config.yaml
norm_place: "pre"
qk_norm: true
tie_embeddings: "early"
init_std_o: 0.00516
lr: 0.00258
batch_tokens: 32768
Each number is 128 + 24 x the weight over the matrix's rms, rounded and kept within 0 to 255. Layers, rows and columns count from 0. Numbers have three digits each.

# v: layer 5 attention value, 192x192, rms 0.089, rows 118-127, columns 0-191
# o: layer 5 attention output (transposed), 192x192, rms 0.09, rows 118-127, columns 0-191
# q: layer 5 attention query, 192x192, rms 0.0848, rows 128-153, columns 0-191
# k: layer 5 attention key, 192x192, rms 0.084, rows 128-153, columns 0-191
v118:088083126095129142155126122135137135119129132120120121165121118156155162142142116136146128129120136125141149135104131121120120103132124115101104132126108125121140129139111157140152101157116124129126107126128127124132119102122119118101133127127133131152131112101116155173143138130131121133133114146142156096112110134126117099132127126124149126162108132118129139121118180148140127143111105128109142137118117110132132113135148123113122149142114107145129127125111146120110143129131139120123127118109128128090119147143121142135118121131136124134132151154091099134138146123153083115
o118:170147134129082164111145124108123120155132131115136138102131141081115104122116140143144120139139115125095121135127130126140108131137127167133167130120134149132119143142114107121121140127145124134131155092136125138134127129134129153140126146128123132098111105112127115108124118136144149108142130112151107174129115120124118146122138133150073108111143117144107124124108121127133110128129160137120138117130135150133112125132091152120145129107114154117169116134094133134138132104130125124133118152125133127127134116107110139114117134131129122114124109106150125120132102134103119131
v119:123150154149140118121139134114120131118111117133107138112135130090106099137122129131127123129115129149119113130126160108131135115112121141114132098149121122106116128125156100112174179157140127147109154122161111138112144131119125120131136131131106143119104113132126095086137108128158140151119133106096103148123105127123102133108138095135103148099140125122120127156099114108129133120135147176132122152171134155125120135114126124133119115168151125143132119144136129130124108148115107153113133146130124104134126111149134124123123118140128167099119112137152159082165139125132127150
o119:122104116129136143118138109100158078137116109098134117171123120151146142107151112099102156127139129135117140120149135173108135101125117096146124139118134130118139105123113138151096098130121126129146138142129176102137128136107157109123118119130118127138142157109129149171138113133114108097121119156137148079132125139131144134100099150136172122166145151147125121125143124126139103141134109117123129145112131098107105146128137127144130113109122132115111164123126108111128134135126118105113116131124118128137163112110125132132151127111109125144168130137094117137115136119157165099
v120:105143124109134130121143102114118137124110123135130109113120107129102112140118124141083145126112132170108070125153137091150121113130121125155135118141133143126113165145177108097159147151135123149060158129107131132112147117133141156154142132140156118130117109097125113095170140122140116123150106123101127147137124121122131164149112119141136166081108105110164117142135118114130154128140180131141104155142124112106127142142134109131123106143145163134123143156134132135145129135118145127149121115119115102157137138134114150116134115137115129121128112132110118104137126112109119111
o120:153141114188154124124095123137178081116105115108128133134131112145104132151140118113147129135133122101128137134124140128108138084120166118131120129119128122107141159133094158134118113139116114118147119133147133113157141150121148121134122138148095129156120137098129126163110134151121127155140134153146134094160093128132159122126126120134153151147141140141128130110134148157118080149118134122120093120121126148137115136125152137150107134117105136114135143111107142155106111132148104134125130159116110088148172114115097138127139105117127108111115104129119155146132134123177137154
v121:119085115165119122091101133149137100120112143129136133116124125167150125144136162101119143121140121139109197129139153092126134116139128105117153117122153145128129106146135132148093121143157145115157132128114133137140097085139135145127147122118131140178145113117156125147128113135153130122135129145139127124085107137125123121102139107157137121150160158192144110133140154139070138129126087128102143139127111152119131134107157122123131135133117099122146120101134117114109127113131093098149133133168121096114138106117112133150117139123145160126129119105097140116143118119143154156
o121:129155124101119157130189119127055117173151077122146148108100157099103130123121123165147111118130146128131072106119103148131133135095141093115119108113119083130122111109118120112137120146142141148086145093111125161125099157123095134140139118100122124115145117162106123116127112151129114146166154152090114111138102142142075128146100125119115126122121117105124114139119095094143132123118145112129100148116134117163134128139117094110125143141141139136094114118123128123148142124109144168126108126136137164086123149116132137098139136135122098129097124163164107147154137145120139102
v122:135150132163110143125155152129124120126136120126132128118109113114104130135133145160132102114123120089121124141118091161120125135111128125166138132141127130139127126123146161114145152101102127123136126123144133128144144143117138141145116121144120133128134110137131080091128112120126130134111111149119137154140133145122119154096112137124128140158139134123088109111087089099134134134126106142142144098140162150121140121125130118161143140156125113115172115121165112132155107136118112122130157131126110132116139122131138112127149117145105170112121113118134166123144129104112132084
o122:097083118087158115146117116140137129124132138118121108163119107146152109164165111091137141144154134094149128104134143122111141128149108131123100139098128137115125107120138128147099102115144113114157138141086145149130113116122128110096142116141150114142133181122105145169109144138111124118115139118140146125124124111130147133127131157135137114121108152138147136140110128112119115123144106140123124157128105104117160162123125127115099123118111120119096137087115115125117155126106138111137100119171126104126114118129151149119142140119130137127139155160121108124142107157138142119
v123:131148151117140133125132114121123128119127101122124121138116128125121129131121125139146135108127122141153139138128124123123132145124135127127143114124135135157098140110128123094136166131118145141109122132141110137117121116136125128118118145139115132116124110128131126125156129124131111121131162128096127122130138130142115138161142125126140144119135101139142131115116090132133133132147157128154129146135132114143141127134126124137135087161152135097119117122136136120145131156131106156124134135125148127156137121143141121123129139133108155112113126122144130113138156141114133140
o123:125128124142156134115133147146113073117129145125131117132147128147119119114148136131128171144123139136138122141134122122111155115135132131125116136140119109128140134117124143147133122118131129093146135128143127127106127128105144104137102130133118146145123143126136156127119130115134148142118122128145146136107149137116151130112107132125132140152144150133129148129146155110112135143129119118136152121156121125140109136101143112128136140108116108142128123122125116135102109121145161128131155135127098124125125132147132118141130127111126120132141124102119129129146123138131115108
v124:130160131111127127109102138129146131103117104117096120107132114101128120126093144125137134100119153143135154153136110119118143162132124124104148122088145149159102133113114119127132146129125140136098114137122108129114128105111136128125124154157126122130114099136133127107143144130123108119160157104104118114140145136131142136151156126140099151127123087130119133109129134139149132117137132126145126130118123102142134127114126143114123101144138126118107106108119115141150136149127139161132112132136161147139137123144117139137145141142131124136119114153135144130126150128092129146
o124:142135115161131087110139115175085106102142144139135143129137154120124137108137126160116141152097136143148126128147131107131156099139154144130092141153115074125147146133118152133130132150119148114135116116151114125099102123131149123136099118119129139150156148140150156138128111133154134143133100129145146141095156123132138110131125148133132135154166153129143148136156134117109128138111126120137150104143112151150088103111147089131140147110109106133152111133135129161083101139144153136127142130118085122116107161118140123122111123127108117125122140081122125125131120125126113111
v125:110127098128132115125114135122157137146127152114113111101133132120128098141120124101095078119176144108142144113130111082136128142110119134107120127129122117151120135137105138135130122133133109103131133129119149128105130106126118111124124137098131136157117137156113116092116128132124141138133114122147112147107120138123143122121132145115115122147134158106116145130157128130121119116127130139102104090153121121135131121136138129125144146100121139153114127124104130108122134111135150102103107119126148130128141137128134138096129129127132112119102150131126133140132099120121106146
o125:142127138127117145124112131090133157129133131147134133146088151119111145118108123142149170116107123135125124131126137142156112143108125112145130128123144124114135118142131146121105130138122158137130120119141124109138102124154108139131133122133133122111129097149145124158135127145135130115118121143104128111126140131119124111133137109154127133098120112125137119113151136146133143128141144127122134129112144143125129115120101107119119150125123125106138112148161148132146133143125113125145108126125127142115102144126116145141095114156150150175129140127117128106107131127106156114
v126:154092104134145111125131101148113125124146154107129121135176119128107122174124139133131111104144105104183151111144143083120139140163124118131127136149125081120133120126126106139140089124141139106162138135086163138119115117140110102119127118141128165127132164140125147124119134103108146105142120132107125130106161145117117108132161136106121151116155131110130175084150140111125130130135118142133145106121122147135137070131101112120107140151131130115155104108138112120108143109133155146149135097137103145140098135103120117125134142132147118123157157137152120157134117136112116159
o126:166163150122117133124110143132105141123122163169126116122102130138125132100098144128133154155104144157109117092128108125158116160111130184140148134136104126148149121126140124155128131123109139147153154113122095096167103139137055129128116089105148114103145138148149119115139119125130127151126116114124080132104167142179116123125123092136130116117108103118130128158141106111121144134118149117153155121135133111157125116101134134149171132141155095135104108102148142116158096138113117096134142129181121170123114098167142106120107139127117164154097113119147124130136119156129144125
v127:159118142121122112165171161117133153124150146135126109136156150110162125092150112135109139105144119137138156133086110136088158135141139147117105156106143141132138110097110135125118107098140117110130126131131132119144138129121102099132108137105076126104131118123117141120072115116123129127088135099139123145151138133136146142123159128147121086138116083098112135153111127142142069139126137133142108133115132132152116115168154159105154117148172132146126125124120143141121127155112116141117119111132180115149141114129127122113137124115124117072133147106161125148144125118142114193
o127:096154132106116135090132121124118121090113143132123114160139115154136122124097144111108135123126142122145148121144121182141126130157117128111128133160108136118090112133131082136102163126135163098107129114129109151083125115132185125116119162118134128121095140119154137116133115109128155102115148119123141148080166141122118117121142173119144117150126122127142139131124151115145231099140073124149166143124081093111169141081093118136122129137112103134142129158121079148131156150149129163150133119113108179138123137137110088160113140129116120182139123125120129124093159091125128098
q128:140168108138149154083132072165187107121107058146092117112147158154099144096155144135087074128113144155155160122148151086124126090187140155146138128114150119157123095111131099113126162096105129128130157137130142131131130117129141144137156143109147150120138108109145134142178140153129131141140160158187105163150094150121128089133130090123112154125114162125124082140170088104162126146118072135081160128132135120134099120148180156122139126134087127114181132140128116105142117161118119125109135064126120130093124091098102137114129131134172150129117151058115168077135139128133151142
k128:118097104143107103124167122097117134133114181123142155139123115135114133140090127151107141138117127134131159143128119121110127129124100094086159145155110127158128130135131118129140134152118147140136153142176115106173143119141137169133147125122137116122153110138120132113138115113129115150131113160139146143107149140126113119127107145120140122121089142131143134084101129122089121134116126128155118111126124101131146122120142132170125157119131138136130098113155116149119121141118125101130122129148110107123147139147133069130112114144098128138158110121136093129114129124150162105
q129:129118073109101129164144059157078159097135086142144129133128156134110160122167105129132119137147145152132152111131127094096140127124187122108110082143139154152133099107106151138102115149121106131117118121144131137140149143147170129132135112162164132137136118104154139106138151096143102135095126120123102148059106149142125133116118102085135105138139131106135139149125145154110152118131138128129092134174138150153138122163163136111123147154113148120115086087100148100105120160120114137131077133104146096097080122120120157118157132141114154136104140155128139125112122123131106119
k129:123119127144170133134144117145126136137131144112100142153155131163133114119161136138119117125067133119182131150154131136141142138123131145136115156130125112149109143132139138137129117146090118145134121172123139126141125134094108126133104121159097100101154159171181119143143135168151122140120097144133138114183155102114147075134124160145120177152127113118097142092125110128158083138114120084110116089149130109134092117130151108114108158123108156092111136157160136138140116144166129127099155095126140148151129092143096117113103100127123174097126133091115097094155124141134153102
q130:172144089102176169033165053170212101139125103136072134146113149135104094114087110145112091097074150118186149148199119162113045153215133135178111150112198136153103102167099102127108193085100112141130169146155164145085152122118094169153155208152118109055092062122149090171218113193106128151125221228121121056174088126212096090127138129160104097111092131111131042102186139116204174150104101120109158109094180058125098138147121180131141051171136163109186118097134098139168159133089106107105152051141127135130155068089044133137159113162189131197125140133103216117086189109116172144
k130:111114108184114139098145097132141071163129139121062156121176116142116028100163169089113120098092100118176110198204111105126128126130082156106167174128129083132144125144123156102127161203080105158125138201177156189157109134054175108173111153176086116130165107160200166140144109136161115129182127143177174096127129147110106062139110149115131155153126124092108114089136146090103103168088137129080150094160108112156082079091113108120103133126026142093146094122139073126124135155126163148102128094095112141140129095193120183153137085115121153150176126111075107093110119149077150108
q131:128117147168084171161129140122138159073131146154113117115140141148145152101117128115105139187198124155094154109110123093123113083104098120156169104138146140108151115118141109115109156083127130133111105097155172144147136136172192148109103138108148126126131093086102123169153148119104099101101139092215092167114103137057105116075113149149137091119127137156107118144127132129114100131152136183105125125130146160077130175142153186103155143088158146133169114162099152109139130143150125129100126109123090092092141143136178143112120158136178145100137130136141152072131104115144123132
k131:133125113105113162139123162105137168118126107103133134137120098131146189111134114125138144117125142119140112145114128159142116120114175156131113122116145158094124142120119115093153130097121124120104118108141105102109118162132116132115150123115140124115092139096105089131139111109109116143158132124134098102167107109132147150116133136130165088112124141111089118149139127162137135127131174129141091125147144168145137127143099143109138099117135171124151148161150161113149152081142121166143081119145140104142169131103131141113127131108156133136099104152142142153138157141104120168
q132:157129140098107188106135097144191136117100124156081121121123144119087164119116101111128081120132092106122120121149142126131090141099128104109161125114154172110126092152155108083107135081112143133091154110103137154137129131130157192134140174153133099093069088094086119128166141160097107109146176175118125099154101111132088108131108160153105110098102121141126106110157078169135141098104140148113122112062158113106106175133162109106127086144157193147119138118134132137169150129105097133108161118143138097111131100128139142125172123121178140134118120147136142147104135137153160114
k132:142135144146110126142113157131140159114123145120154099132117096099130175120144108126152129121162148119105128123098145129159150106133158097130135093132125159116122149131134116128139116095162126103144112085107112119135120151140119108131153111123142133147094144115094114138141134123109124107101103145100107151131098117148134154124121125134151114129141141149116143161116127139138130110140127126154094147099139151121167145115149149135114126128152148137111146129119108135122132082138114116147106128170127125132150144083138123113135139109126087082118116132147142130154110125166121165
q133:091145194130026196202036252068126158109103106144107111126117040148192203116113128124080124175245114079000108079089139079166132117000084128157232096168110189017155042065181162103114132120124131173111056040146113139208099141193154129087108065093157113177109074110043122075087190077111120070085111041205115225108108136042142085105095152141191148071080204110130160167073064133033101103129146177111128160147122172034175187105136154104120165034185153124059144152106184127139068127169151103120154190136129112057084154193238094092179168110150161120113073139178083099148042073193108089
k133:150083129133142102144125118144110187118143150152194087158125153157161220142152102135126122183149130102133142043077195130169113105077206081135075059179090130096123157092130147138114108081174154104133103004034076067154118161178100126054125085107181155126112143141066111130147135145113172114080071124113133146146135097112144155147123125080174121089157163131162124133139056137126139066139158117142117136151156181075151143156157134154110154130209140131061137153127157130113092071143131091160099174202134110084100189042154108092134143145117106086080156116216107163074107129211129133
q134:056154144111054150211023178073129103171116106140124054125123043135169173072076106111063138209216149080000114095077161095131105098004132100178189067129081204034130068088189153129108140090132132132109042037168070168226110138177173115073142078111152071168131086132092105112108183099096088080084137069191122219109082155048138079134130109181216185082068223117174141181109055153055160097140147175114145161188154161022190191089144181122118151052163160117044143129122186101075057122172113064130133177153099092061066135175202092086195185141114156163149083108136112113175057057214120092
k134:122102077118124107129119090117094113134136123142159077131123134183115147131135117121143151176111089112115148097111139129113113139062173119128129077160117121068122096076135184103142110109071139124101121041116088090143099157173163166094101118152151137136171136141095134159117185133106160100128084128151098176156099124069096121160138111124145172105107155121174124119155078125107133105158147152090170102182159144106139102135129100102161151101144091100141103141151154118125043167127096145152100148126087110071071181144159089106147111134084187155140134107147093137091120119151134122
q135:113164067082213107155154143074019128220255040042160167102157189155113064161148143129188157104026170166168136248146058157065168134221121234099118160125143129208136204144139115185179161168142163073152120243148179141104152094047069098145092096089078151127146184171228106117137074130191163190165111112103135126090196119173142164138208069088090176188146080118098142145129196112204151213165067066183179135177139106205036046154119152169157103176069052114211119082173026135109172142096185131098142105165133150220130093132087142183078111107078128096156149144114174098129184137013094131
k135:124170131092146168132173155096164067161142077077091163076138118093104052156112127141124144059102125148142164214144064121117146146214081187116196191083185138180144145172135127140120131125130110169129155255178169147120151068087098144216158176135117130141114116095161138117107103134172082179167168127138129105105131155161085124100151116099045095148098079146138117065090189133183094179089112123114142128091117084186098121108082127105147086165083115123168153109136094101170172169112107136098183075049127100162167065167057129183104090166131129146141088169060142111160171125068081120
q136:096199126115194209118118151104116075174175055108097172103103149147123133140128110139151078079109134135161123169156072147099120141152124169129135169133144129137126084153124135131123147124133128095127114188104195148109133095083080144120130119103138152083125122083197116121156080117151111132146142155117171112110122096181155117121151119143109114170095111123130115148128155116155117171109061106121163132112107091178085132136112114111135095156089106126119135075153111128190156114103138119107137110121108127131144089104092138133128127116134140121139100133108139129145144150110125093
k136:131128137085228165067166105108154109156139110097095189134138161114112103178119134128132141075128129143181120156139082140134083149194086173118113187065144107184146124156125141209088095098146110160160169255088180166091162098085086160156168135091111169069113134146149108143128079171169110224135150143124149055161170176141124129129140147098090121138104102159114120121075158126157123138099108100091158109114101116181076134145070139171129154152134139134099136161157110097221169124134154157083165087089134118155125102087100161188123111115158119140103120196103132130087185165078090092
q137:128154131145204183114168094128126122128174109084121174094142185112140093145164121135150126072122160175151134157172102172134121141173057155156151178104183103164169123181098093158128131119161086139145171239139173138150179117050074139169124118138092164091136107151193111152126079100137111163142144156156161076107126119210146119120101074116119116191102057116110121086115158107159067199090074098138159151111114056194090102153100154165140099164126107154136143120161082103115198102071094118089139062140143177168145096142093149161076122106152100080165107149073162110168164174062154104
k137:109100129123072150160155177140144130112138132148093103123144083067136130125122136109108135109167149120120129120107108110130150123129103089126148139144143126116132103145137100121079130106146136140146110119109152161159132117143130143118115138141134122119088059123122161090110127113133089127113148129126127118115098145136168145117103136132150105107103102093118119133093116154137141116088128124113102105100123126094137161119153150112092108132147166156114179113112125136118182132134114140096157134146169121159161109130117135137157162135180096119120130150170155148106120095119121162
q138:107130105168124147175131169098124119168143091162143133135101137086156118175127122155145143132135119116119134116121121113150102127146097146116096106122110127127129118174167126151124165098108120125133129126140140153132125166116127117118090159131147148119135138090125139123153112094105122132140115124146110125123088110108155101136095137138121121147122119157132152117105104144138131140135117150113148128135156154131151155124116133173128132113145168145161110124141124143124141129151136130127151151139157126109170141110104123141106148129118133102113151139159176096107124119115123099
k138:158160138156142168088161101170177140118091128135167103153113112126150160112098091100136136146111117106132142135115128189178075123095110105126140149138115125148120142147125117150102156093172105121128120117113151110138174130129109175126144137164157134131124141102103099168144161132065107174119147149151104106180106128122107132096131095120125094138107111119137114063109094102143133116130110132138168132127167094097150142164094167194110125116150147087147093143116131101180153129103103110135103132122137136116115143116121127117150128089101120115159153152151105138118177164123170159
q139:132138092122123105128115120124140122146159130126130107134119141129151103130107092119164111139141145162097121116114094153093134140106125134123125123100128125150113130097162150138136103121126136098127116134144152115129146121159142124142110142124133157119123131128121147137120125127124141102135114092125113119156093128107146108149122158150124112141135125121119161123148124162121132135149159142111126100141150143149149124139122127133134159144120150129146156139142149108124096130133108162107076138108160129092137131159123125135104158137119135098147148114128128118127112111148138122
k139:158105139188133106106164108132152100105104121157120134153101123131121132117138123119129151149105161151109143126125112162091132125097124098153132144130132136143181170144107110168102100170163137112140154132126179113104159107105114144128103160124169178141138113144095123160163133131116152142122106130158128116131093141132114145099109141161157143172160159180162101106115142148114140127145131111130137090119150107147167140121099122171124136121110115088174139160141136101142099127136096097108124139099119108112124135153139112138100145130112153121147135129107110115173110128155145132
q140:168096124107129140117173126106097132105133163122133121120086119132145132136121127093123122164110151130093107130130119123140120129133128108128158125134110119124112135092129147129166147122114135136107125143137133103132140157166078117113134137118108118128103143138113116062138129119109137139151126102136097109127133127116135136154119123101115144096145122133115104164108127172111155132136176134147122106173121157120144124127105174144123140128122156135129100168133153136140107161113165137149140165140129107151107104144146124118117113135098141166149116157147120098132123098125118128
k140:142095116135077107165147111101100130130139111140131151154078108111134104097090144136149140139127104177122165144158193122137125114130141191107163160150116144127143149134113113114145124166123117100116110140144094091091142143142178114099133139133146136159136124109111135159137119094095130159129133108144115136096155137148148138129162119110138110101105142098182132104132130122112179128108166127194123187130100126100124143146137128155154133099136125128123106167111143132119117135162111066149131090111114109158092098109137090121122106111132124180149146116136122117155156117099117149
q141:098176133150128143119141109137150088131132106153148142156148140169140112155131133133095130101113110119160137120149126154146122103150110115112083137152160107122120121146123156097103160148123121106109127120102153087113156135113147156118140180128111125142136130110131149135157108129127178113139132157119147130095121100142153102128136144111128147159162111114125155132141148116121133114134091120137152133126091115136116127135132112147123096108118104148146124083104058143166145129147146143150138124129092157121129131115108134146145122113140191122079132109139123111145124131132137105
k141:111177109129160129058118135147162103154128097106146120121108141129132127100106108174121148111162136117131104095156125132116118108152149100107117107151116120161079089133181104104136152142132145118137112120106127169133149161111119146119129138157132110097136139124163154124158128170089098124145153132097180117117144113137124087155068092169078145136152147140096156127129084101144084120117115099107152094111121088113104155056166116113130101121164131137140145129104150137070111187120114157137120143132091163133153127132159170141149178139160091140078113120140118152139118108129122099
q142:138057128113109095111113124148184146084106160138106110080138086124115082151120116132104174153149145150106137151101132122106128120108095120177185136154132128133129148164090105131103122125127147122145132137128119168160173153116141107108165089140149166136111116125120121136130113139111131156138118123129162106125120165116143145117160139141143132133080135086162127157116108101148104110142144122126164118138135117122128125077104152135111108136130128132120133150124092128084153121120159099112109112153107118147102087173141130125126145159135113140155125138098126146135099145137114118
k142:121115144124115132144113163114116140110127116135123133110139114088124129137132149113140153096103128121142156116078094114118126147114115141142152164142144103122158130137125133128146127101114157122114119134103131118115123115179154126116145133074125134117135107152141138106082136142145114148120143112100091114114144121097073134122185104109109137105117111132143108149107105118159182143127140124098135144127118180133143108122120124113089170132118136135148179115153141106151106176139116166156144106123170136148100104117119085131095104116141108176116140151149148144112160127096089176
q143:148093159142129176114144136135125148099125177123133109111116120144140125121124109107127134125131147130076130130133132138108118128111126136135141117139130130137140128134104153128146108129123114147127153139129150096152166127134128155121118126111124147127118139126129123123135099114128147133122129123142135134146129122122152130103130144100142118148137137111122117134117153145115120118106109134121114122135131109142111120142117155151117121106123143121126133154119118126121140124124124098111129131121125135124134125146112145117116121113125130108144095142118116127136114115130120091
k143:117113108133092106152126132106123145138144122120117112135133098091141123120090157144096164118182137117109142108127123121132153141122126127136149104133134130137121123130132108128105111162147135119140107136135164142149141122140137135126124137103103124136101098112116143115113115113123098143111165122120126126122115160140119101124133111114130123137114145130131137151134102133141130110082100116122135142117125138124159145119115126124108125109165127142141134115126131132091138171144121117139129127133135128135122110141121130125145152128180079149132113143138141135105113102127110119
q144:156103112158145137112144092175115112121109173114127128143122159118136131135138100112137127166125179128107129126155131115146153126127153087110115110127106081133125131105111151137136098156120130135120111116163098146116137149086123138118116146139107126157143108157121179102126126110119156097123129136128129126117124115136109104160109118142126142146146149143132147124131127141108102123118139127134145111122140088142128134135150142101152127130130103102141123120119123116073099166086134126119156152087144136141133181122140106131122143134142138138168114128139119137134102129145119091
k144:110117097123120112134112176142104119143148113134116137137141110153112098151138131094156146121095107093151093116122138111121152118110123157140093133114134096136165115129128147148146124139123120138126116141089143117114089121119127135143124120152131131162125098149130136105120168107136125112108093153139118156122160140119142100097141123098133151091116132107118155123108100109119165150123128127127113063163139145115094120128134137117147143112143093125160117127157081133118120131138159136132149129103116125152103133159157133114169123129114156132151115133133116108117144147107120120
q145:113085114076134119114163120164153119117119121169118135128133092120123144106163131146143130140127115157155133120125125128094164100180127097125127113129111115109141128124140129126121114155133132134142106119113123173110117124138154111111151124161151136117112133114137145171142133135137149095123133123108156112115136127135108120111116152132131136110116148124151138106114107125149155136128140133136160114110104115125126137101130118096161105147129119142138125103157135125142136134122104135099122105104130112134121130125159105156121127115134107139107109131145142135115129134129115148
k145:118168134113155131119088143120102134112119095139114154093141147158103132137140136101151140124099137128137097115124122112108129121107153128163113101116133110126151101124124141123183157120108129104130126129099128131110099143136118132157129134118139146120139121149150119139126154124141152134123121115135095128132118113118119139120132083096109163121153142124109123169125121147144144138160130133107120121164118151139092128112154148109139143117122121129121141133154126108139126095121128152146119143136125146115136108096145169114128138103085133117110121140127141114150162131121113160
q146:128154145115121131146117103110153124136129089129142132137136129107140122167144136140140175107146116125137176142154129163139092163094139147137138148100149170136125124163123117090095162118098094136136119125125150114116112133135114135124120136104141128067129111119121088128130134160101124144133120128138117113118110130150150153128116127167127119156151080124127105099114157108141107164126119101132133161098144144102124159115107130140111111126118141150108150111121134114133142131115127102154130141129109125143142103124094161135121111130143100135112111146124123128104126111128115102
k146:129123148087132109113127121149149139152131129121145115143096130153113123123121137117131132121133145123123131123126121156141109134099087113090130160075148160118100103137123166126095117095160121098129133128108131141118145129133149121101125120163119083109143131120109103137115114158094127165126140114117126123117139140085171132147126131170120142153114120130138104140118124126131109120126123080075119156111167124134161140108140159146106118098138164138105116134133125140144144155125121123111164140151142151138131147143101140158137116127165092141133118121167135149100131131130124126
q147:167132110144116118120154120102130108094099138142084120129098129125152098100102161151064132180117146095170151159114143076142115114166159147141126158143119102141141132108163161103129144139136145120155134132149151165110127095123152126130177131100144130173100147115165088118171108158144157124147114141127134139122176143091113126132143163155124120105130120144135128177138139097121108135173150141106129083116138123133119131113174160099163138132124084134151103148110133138139131111154131100138148114127090101135116123153117093114141138136126132173107113111120098169131128118091126171
k147:148134139122135156112122116154160130162103135106137169136173127127146138145131141157164119149112128130132136098127099118109099142126139156138119098124142108107129136127136091143183181113104147150138191125176112149136113135159147138143129121109131131097127166138154141113165126176134138099128156092086119130092142154137072129124176126129109127124154123133115123117147108115118128147176119148127145127144150131112129072053136147102140152132117104102119082104112137113110108120106106143166075135144138102151156133132131129128079157105110134166076126146131143091121116115106119115
q148:110065098128125103125137155139104124150145154138194117131144105112161130101179105129152150118146099148116162162097137134108132104132114123123070101115143135159146148164148108161132106107148130138143138129108130137135138125119186105104105107122127137153145153127138151151111128124135107104103091118152154163144153118129121161100144130139109113133130151123126123093119126140116142138124104132097120099111173131127084146142158119137127138103163136135163131098114144112064118137138106110076110103140125131119137142116138099109139130118142159097123132123123157121125145163113108137
k148:105157151127128117165076157106128151119141134115135093129177115097142117126128144128133127128173133084081108105100103125143145145095104116173131118107144136110097109115150113138128107108152147129124106130087125127136136093138110153173121112120131140164092087103093100104099141103116111101150123142113089163142110153119107136077122081116099110125123137107098151166118135123147113154144094184074141145117151119096154150136134133104137131171146143132125143078110119120118152119146117121118107103145131163117110119146113155116155174105100164088174109123131125110149139142118137156
q149:113154099136137108136107075135135130132113104155121142162141160104114116172137164132122116145103153069135146106123135130171114108120145132109114110124115092135127136154096111132122142132142156085136133107109067121115101140101125101132127149119122145083125156134139156126110141158132156153148141151121093136137143124114110129123122103114113156157186144129156159174124090094175127125138123137108160127130118119135123091118122096140147137134107102120178101139137108151127122137128129116167165134126117144150131155105113117149134143138130119121094140141148160132117116150129092095
k149:131146130089136128086122144163079140118126137115129160103118151122085150121134167123155137145099137061167136122131140144120143134136152122091117124092096130191106128087150160109133153106145100139106104139101108096122098137131138119120143139167114081119126148127148129132140148132126113139124131130104125147126122083110105120118154135113091139099144127144094155133118113093145124136128077104144150111145122138142098118137146125108127135118120111099159091077143091139131114155146157129168128138148136156117103130130137144128141110092114101117095125117133150124111143166142100096
q150:102155126120151178173138155058142136123147099122142123127111118127156145132111116118117100108132132092136122150108102143112115117130137120132133154118134170145105135131122127107067200108150098140153112136076115139149104113140113154137137141102120124108077105126128098126115109155096122150167144144119116120118115100139127153135128149126129120110103090125120125156062137141133148127147135089115070145102098153112149155154108169127134127137129165166100136110116145139157166119140123153156119151172125104122127104101106150148156115117097094120107146122129149153093171110106120132
k150:124123155161122121150152080118149138116094161124171126151105148114119172101116130143111090127153161157119098142140144121156125122107109097107178120128116141125105093115118125131130123127149135161104128121168156144172163149143131109132164152138120121137163156139129116148175127177095135146157131158133144112119114132136127130161087150164105113147138139134121099134111155147118116124101129117142088180094132141134197153134133097108095097137138165130103118149090149140134111072126120121145126131182155128125140121144131129114132135128152101116129152134119154126141107124155146113
q151:148074137152100138098132141146143131116119170110136117121120116142133104128120109134127166140154148166079153138115133131115119126107082132181159139145137130106158131144115125153130093109125117129132144146132147146139155131130147118130127113124110152139137099126131127121117115095120120129127121119156146118113116132124140121134138123139138114135111137116131104113140130140100081148129119130121128136135144116148132148113106140130117131119136151125132149156123137114087121120125129111091114123124093124121131105158124125125113126117132120127163116123105115130159100126145125128
k151:099090123114087139153126170102119123124130103146102107148127078087134132129121144121131153121154099118106146113086113130133121148115112126149136167126150116093123137141138091142103110103118129114134131132117129151119129096142108154126122143078136152105096078129090125101078138117126091133125148112128104122143116164114128134091149120114160100112094110115139113132115096136150174127131125149095153116109139122127165143125124142138125141113145160140134150121143146115131142148154107134110149115096148124149122115145124076140136140128159146173112128168170116149106124111112120156
q152:120117128134139127118175149115136121110099136161108141126138129127139112139120154122135143148119126105161071125118104094090143123168124128089108149139118090140117111070136138141132119145143186132119137127082157153123134121143122119114167141153168149140105139150132130141147096142164161113119123134103148121116173145128113108103160145110125129132131135123119133180119115118123150105153140150128098088132091145143117110131153108079159176162128096166118114120147149105168131120140122113155083114101137098099120128147123096128145126127109142150088140168135098138089133151108123137
k152:147159123161148150142151121115109133115099098117106127113131111145147144077156150152140147142125145139126124069147076114098096153164130145142132117133119138146131097106120101122156194148124145148110143124142106119132101124108121124116134114107121100137119133122176158122167117130143161095130153088101142126104119137158078134148112114120087133129158161161132133139117117132128137120143111115143120153142112140132138128126137147110133165127132072074134117103110168066127095111110096145169081144132156145123131103128149146138087180116099113133088146130091140115158092122114171121
q153:121112143164123143156116105102116127135151121115139100142144113152150144132126116106130103113125133145101126138087130140139119138112139132156147131157193132126127157114124158099177093136108113165079151134135158119158194154134104133111150151102152133142127153145117151148158137123126127129131137110114120122176107151125162108111134146079120135121112133100117108092140145145127114106125165117147139145126148135105110127166120164184099080071158138153103158131141103108140122133154133164123107112139157115169124114169154133142136128160135165088163090190143122094159114101098153120
k153:121088146137146143117116110160142143147153143112152167131144124157170107111130139107143134094147108142108156130122132122129155109128161124150110100193155119173132159161108118104137104162118144118112128128114192103134182158171147133150101116128110152125122134109105131103112136107096118179132142145128143107097104090158115126136161083117119156154103177106119124116165138151112074110118137097147108133114108151139079118119121096114125154119170106128138184134140131120084100149153105125146114147163127096175120137107141125135125087131130113139147091131111110139158100101101117171